{"vocab_size": 16384, "qk_norm": true, "init_out_by_depth": true}
Each number is 128 + 24 x the weight over its row's rms, rounded and kept within 0 to 255. Layers, rows and columns count from 0. Numbers have three digits each. The size before them is the row's rms in percent of the matrix's.

# layer 9 attention query, 512x512, rms 0.361, rows 403-428, columns 384-511
098:155113144110134136187127143093112070127143168118083094130139134144168152115098124131151095137101151143115116151137104147121087109117200127135139102144136133132146104095129095109129116149138092133133135095155156129146146074108148159141114154151159092111123138149175110080191086138132166088162130102130123098118130131150139124133132184137145105134128164115153120112056129113179164113113
094:120146139099169135077137135101146101100109115133132122151133123153154170164108115118106100148094181163126136139148097159153152161126139116138110146118116117115152155120130106126122129148141133134137149135129130153158098140129137171088128113149150131125101212144116195123114143124140145149114145113116125129151176104153125140130152124128141106111129120141133126104139160147140118108113
091:133113135163126147103141118181138172133120144117086188121149139143133134180118118139113136127139149119101093117128131114099109160140105096132144140131143167113107175133127131090084145138166088126125150116162118111155100109130129144093132107153125148152127147173132131136112137136085114120153148114126128156131166111141094124135121102128158089144093165158133116085139131160144114158159
094:157097120169090108123061129116122097114112111132146130128138102114111136126128106148113113106135130103165161097105134155185098123142080057129159116151116121106144107121133133107112120102140128120126082125095137150109134108135135136103131111115127122109094165172140139144174144135137129179130149134140167103132119098143148148162147161120158111107151149120130148124095130138158134121158
096:146098132125117143112141112122147145129132138166114121090139130142155139144092106133120159074130176140125064101165141116127121122108094091125113163129105136113121144148129146119134091152167141146168150090161127095137110148113131152135115145169151139149154114105062156129193132096109138112165124177122060079115127153110159097128149086151106119134151100129174136095121170087153120123146
093:088105105142145088117183148137136117154140155111125165137129137143122092108186179119149169113144163125115165120103144093118135142163147152113090083113135147110156138128135075089058160078146145095115157130157129126102128127149121109151102085077123121148153105064149167130159139093135124136114146115104143100155119109103143110089115129177135124109127134104109144147134080138113168166128
108:105124083129183096123118141140154150157120138139162137150085154110094142167102167147160166140139098139121164121164136157075129095097159169115123131153089130156093172099096098144084160093145115138134110111162117167130152159167131149126134100106133166137145134121162086131149135142124114129164153089092132148107106151113165121135130112162141121146132145167175126107123124133115088154117
095:148095136143165092121136132121132151124155123113095132118158093101091151137132144134131136152136145101122117132096098125097128131095098134135106128118134167172132151165102113141160139123136124117150149110119166110128079136112127119112107124097104115137129076133084163129117104168086109147091128116136173120172120137142140137157102084116117088096114097126178085172117125140125099135114
103:102130137149103108095112146112148141118120100153120180146172140124144118104143125158084106136117115171078150163119139119113157107133142143090145155108115109087119134160151136130114166146143132174122122128139111159149121104122118137107110103110146109119099150128132099127092103113123174122147159068141102132136130126167147109112138085155126146152130148172061146152133146057152108143148
093:063118138110102187150138161089109076153132164128143128141146092134157122153161132115115125147165147104132148131172138119170155148100098126091136127128113105140105129150117115153122126151138140163177177083165151102125140122160120167117102105210146132143121145126094154104156129165154161149124090097169137111110126102102137138136159099086148142133087133126163135169126147122098102168116
098:112124139119142157142150111140173153156136134120129153112118165135135157132141136135124121105125139193138092172098126100101118135112124103141135139098082113135076090117129118141108125126170122172108147120137119146144133128130113146114149100132139142077106150139110151122117088112141147145114118088157156141120159116157126137108130119076189102107113133121158156108096136145166130120108
094:115096096089152150133103097120117109150142127144140097121106162110169170098171119132112138088094089123145148093168112131136128129166082087103165146120141134150137154111098153141146128108117134088174118177119111135101133111145135114130121153116168141121108102133134134115115123139092140157158099136119145104111168123086080128114171141154095114164167094120094146126135138134175158116154
098:110202153113125108101146165089116118121157141114146148109168142112146110140131100108147099127159140143152128150120124121099127121115156127100145114107120109132127129145101149112132151134180142147148143140157126130138140129177154159122133137124147134183114117151132158107137131128135142166136109095108097126124165163115168148091145136082124148139137152131143164155118136117132101113170
101:143119129156089121135114093139135146130085186172143126109155139117131136137087107125117149104153115136081113142090125170144099141103137133156092178142140131116131140132114145095101148138181143143118177118154168129178138157113124117155141101145090099161101105149159117142152169108111139127101149123102121150115095144128116136117141129146122096130120156165140097148083162124144135177116
099:122154104101147129120152122085139102134103107121141157109129137113105116109159118126144123110111142134083105122137129122092081133114186138111104083114079155110177118102127132111087135149128172135102158127122147163165086153124135119128150120127129115093167117155098142095095121133108174078108132113139114129126094140133145131121167156118122125127152100119088173132149138163130129110093
095:149149106156142123134115139115148114146108067111131160100103145114087108122125109158121110114095123142126169122148102178143060118154094105168118119169122155158116131190127121102165136152113118096103162140146136104178140093132141097129159107111120092145118151149102127102111124147114150130128132143116130104124077153146124143157122114120163115062152077164119158110131141162064132115114
095:115159155140118112137097147111147172173143183120172106163124158121098074152066147125111163130140154154128162090113151133091111094074143134112135146154150134067143141136103113121123098172130161146131113100139169119104168150130134171117118133113113078149059164159158124124170104121134179127151130106125122108122148128117071132088115075140122150124082116162106112121142135097108152116154
102:133131128121064135109115107141095151087127118107177114138125085163104135105121167145119167113140153143198144099140140111108114141141107089137155137132142155096131113118151145151164118094124079146135124130134126110118137093153122127135139132148113141168137172127137099115138139134154156099112134127111118149114138107146117171110097133129092138073155148117111087108176123094145109153112
093:075129104158154149100143130098143132124044148110112136121125125158127153114126095133105129108170123174099100153075079147183107148157108161127105122146129124095087139123188098119118146095158128116148103135143134136152131130099173136106121119144112136139174154152122111105124102161135107133150128123106116157111098135134119115116111109143071150158142174156135130163108149172091109160111
095:149083118120127132134104138132145134123130135154119105174137111136150156127130089159087070117124096133110113160133142152129143072126152110145137149128171148124146141123126133088150118126087082159095134101139148130073111139129138144141108166077121091128131123130106092143116090118091102154121119117110132118094121118148138126145144154136128164140120156153150087127145117126138104117123
107:133145150134151098139130142115142098139121154165134158148154133108136135144137103117139124107141107137143157112132134136119116147125103171173175111113122142169069145119144132138119154071081109138103161101116135146125135102126140140140121099141165154083122119141176181161172148138111116201129117090145144158131122117115127084140108100113143153129126131133156132126104093127105075134136
094:129116090181095122095145130115143133112139123118134073093168173157136120143136123105138149117100120134137117110124157160111079092128141099154129106121157107128152137106114148116096101093145127126107157133152107105116161128190153148150085116119128139129159143106175106148130153140110114165135142111110117145081144128112118121137152098134123110142125146129132151150148104153135128121124
098:133157134113189186110121119121162110167068114150125156135147114120082139131090093138095111114163114114120118101180120116157089147128131147110122115109129153114161194146147151122112118132128156188158148121125129140094127115120108179114110140168156144124126147152116158166123208142141122101104112128147132099129153144116132155167103119148111134129133124159151157132164154143111138092130
091:142152147179104135120116107108151160139133116119127117126087124112130126124108105124122123159143126132099079150118135162135112095126162121116134140146145134121155077133154101132158092178165128133100126121105140106132141092139139147160163123143125122133096145135114126151102149109182131103120126160139132088114131107135143153134115124114147177131098137153117132173141113120134163099123
100:084122159132114134136182114139108117110067131124133099168150128151155101101091116127146107163110111139125156103148123146169096062065188200102134133116116134139153123137156114140137131152115134113109158081132094111111129100134140115164121170133162095137098147156137147178150153147131125111140117115133091076101113097137160180102105140124148182118125118098129129175108097120144160162117
098:155129108094100055140139108093129151163108156149118135112142148150120102167120134124087117115135109098124110129109109110082133099126125150135122163133136138151156188107150120146148123126144170172152096143133136160098119123132134088063146152133126116166130115156148145076129138104128102118094123120144168106128148139128131137133153148144093093089176109104143153144132153105140103156128
# layer 9 attention key, 512x512, rms 0.362, rows 403-427, columns 384-511
096:136125124127109096183153120157146116120153128113094101161151147134138132140092126127181124148115123140143100160127106118110102119115160087143122113158131141118126091111105162158140102124140112147094111097174129127138114095143144153085143147133141096103123176160105088087161105154129168134119139120113165080111130108111096104141129135120148144122095179110103122119087126126137150140126
095:128117138136112159112105102132135123106143102106118139141109107118160122138155154127132146134127136133164106103117097147142173133078131147114118134142117167144138135161102120165098159116136118151134161111142123153149153108103135132110126091125090177132128198150104157122127091137105118187095123128162175148185194101125157178115128113124136115159090111124131131116143152137117124130163
096:155136175124109120146170090110162135137104114129141129075107116141145099162123131144122141129128118161122134121136132156121133109086086076086134117111102146183154142105102113105105168129142095127105158103165154130186133123106173169139124089126141161138090155160133128125086113154104097122075147104139153155125138145132102134107119142117156134161137156105115103129130122152105142165196
093:133095114184090127157101132151124131128133156135121155139132147092117085130157092072167115097140128107170132095159133150123144145089115146091150101159139107139093133126110140144108145119146108126106108100137164125150141104093135098100113122097105140122162112144144105160126118169153126151114169122134143109162149108114159172147155145074181144111122120123105123113121102115168148148136
103:129133160111115161113141141144114113133098132166098104116129114173166144125098090115093147098128143122156123121128111108121096113108089117122114192149136124112156135148154134156159145134140160126147158112167093119137160141096127148156118159135129145128145102097119108144135150125094083142163139169083058082113077122098115106139117113138128118133152132163161156138118147094108095080149
097:102100140111141143125185128131146133109129123133136134118103123130132127124178138158122153127108117103168112135117131106122148113123128156124097110095143162109113081121148082072106153050137137109117108155136108127095097105132176118157106130129113121133114109111145133135163154144139127167155150068090147097133127109132119108105161118140149114074121128109096128120162127144139146177143
111:159142069157198144111146163102171136188141127152127122131106169127133144212109150187090129165153106111102164140159135144099108113110206136110127138117104137136139143128142106109110119110138147116131116106133075143109110114172168145141129136122123151157111143138131108154144183127143143128157161093095136152112116111121129122138156102156119078133107140179148149134119121145118096147109
100:108121145137138104154116123099112117133136131122098111153105087093095146141137172117140131163143116094145111151087157101105159136120103093137108104105149129144157127168142125081160148107102118095132117136095155133182145118111085166080125087114164085092145107126118149148113115124148126138111112102104098108179114140140126158131103150130135105117104147123159144160146125066095100141123
102:087141145150104116120092123116140129124165100166097134121161190137145112134147105138141113141114107149110106154127096114111109120133124121123137122042119125139102119146111139128112097109152119144144164109152118135161124104118102136121148057087165133081101183114126130136095135109103161125165127124159200136164118110173176083113120109099143158156114121147106126128120156076139159107149
098:113167151179104186161109203169139116194106158163122103137136085105110126118102133142088155124148113107088156146153126121172140125120106097110156144131111081110121124116154133132072136121127160099184144060185119122138155150148124159168092091143152132154107119125125147111157110119101114168151121094161112104174114114106132104126131106110136158133128150128158128133142155172088157193111
095:099114138129097127169112128138147134102167149170108144158141094140093113110131155115135125141103164172099104159123133113132138137090138144136107118122105135145066153102092085143117141104135082167097164149121112182125155166099097140115138110095136140089104175107127130131061081128126187131068160090145147162131163119119147144084134087124193136108111162103132109136109168095148196118145
094:124120116096145172115109110108150124152131162153125131120078118142152149134179138146111126117151097129179147106155131131132142131160069114098160154166189126120134147135122167154092123119102159077136168127122120121111128080113123100134139159120147124135155118091082131147137135097135136150189089144115143116108160123110107185148174124115115107107123092132137134111150142111147128128137
094:123124139193100141058143169145119139132149148137133147112131140125129099141137109128129124133143108135137109154124115100115114097124116129129116123158110143112109115126134149091094149132166141116130156123101098118133158130145110185138119131113147113151111136143157136161114122132081165137115125101135146115135153171128140143164133134107122161126151119133132126123130125152078128142166
100:105141150158136126135158122139142105160087179162125112133074156131123115140068127123121123093132124132131117162095101146088126090106127129119123162111118144100139111120136109075092121138117156144119173125125156136169152131106160137126154117157110095137113094150150143137124189131120103135121141103143130144100112116124134139146101158138127096125126128140172118162116153089110143140115
095:105134135124130148133166107101156097115142132105138123164122176125124126147172148150096130100102136116103157109104099116092089149102166095143144085145136142118169126151119127118102137101136124125130145112143117125123135102123112122123132131119115113127163140140089140108094110152096118116083124095164135135149114106130101132116173109144124141099124076141083136130143120149088117105121
095:132138121143128127080137119082136124139124143106133144111150166137114106148145115148174135123115106135136164138128109148119098151134087133109068110132131180172139128194107138070163147156088104112109175107132094102145135084095108117140148107119144078151104142144131114064135087124126119093118085147132130116136134155142147150157129124167139144100179098158128159128168093109076118105105
094:120157149169110128114094153155135155166106124117179148148116143103134090127091119159127190151143104122161159104104094155120089118099111120137153169149126131115142092112140100102103096153152200154114124104164134154106117151126129188141107097098164094151075114141133106076164151103146128127146112114124155116124098133122114114099123073123133148118114104156090119130140099152124150096170
096:166110100140123158153148089184095131115142117115170133144114083139112131091110189113137151125101134180146123110135167136143145155139165137125123118111128114084147195114102145120146178141113091111141119135136115084168101117187115122137132104151102103148197098078170110133179113116150143125108163126083105122108137131133135170137109138099113103103155150111166113117170122101125130181094
096:057126089130145158148186119112176156138069124161117127105143097118125127101173107155066109140121148151104113127113130137153114143161138175106120120174135102121109109127154105104101133087154143107158144102163112163133171096138134124130187101121107124085137148143096109105137117140077117153123111137154130125156076088156127099149104114159066150116176135147134128136109142130106100115125
094:130113097097120134169104148093144086131089133092154127106100114155132119137148142132113092144122112114136102159111149148142146088134163126105147149099177110109139134134119091091129108173128130151124152151152118117117109128129104122127105157115147103154095120138133115135146122125139133108123129122095078109103152137188115131143140106150131136139121116206162113115148113093103088139142
098:106136146171142164112142104138112105144149117105125174125151146100149115101154099113171134133120117139130127108079133139105116103121094164108133119154103150124118146124152161134123166096131088114127099112115147147095098128085154142161126094129123111131150127152142146180171151139122104192128154086107140134113121160097117110118127134151133134096131150129088160145134096122113118141138
098:124132148193095157160099100136136120111124152150130080128136157179129084106155102125156109105111121122196108129128130113090058106097131138125124122116154093155170092138131127116131088125088127149104128131142081115103137139135134133149102139163110125114109151120144122133136128152110104131136142125081108137071125100127093125125150156103161140123144147131132144138146120127132149125146
100:105141185123151206117122147099125095177085096138096157130099096106112180127092110133119130160129129113135139115184130119117135143082089169113140164135134146150159188144154169191110132164118133180131142108128135159089129104118158166110117107142156121145103159115109116140119168144109143125136088117149145123145158145107129116170091106149123144117098129160125131114142158136134108086133
101:127094170149111127137145110122106155115129135112137108139108123101149118102108091108116144132110179121121145125132133129114115127109194107172137091114133114168122097098165082139173085133146164122123118148094123094104150093154167148137161140120110128092128127145124110115145117107171137067152120118107139100127159096146131135129117068122136164117110107152123120159140112085143136125074
104:102149137150133152149134091124126122120097146097138127144101158125161116086128131123129112191141152152124148099131122098162084112111166143149112115155137130176141112124157088166101103134104128131079130075138127122123123106103132131163162126107121100133061156156122124126146146112113149142141084103121143103140143090137138115107050109115142168113149100119101129169135097136169149148081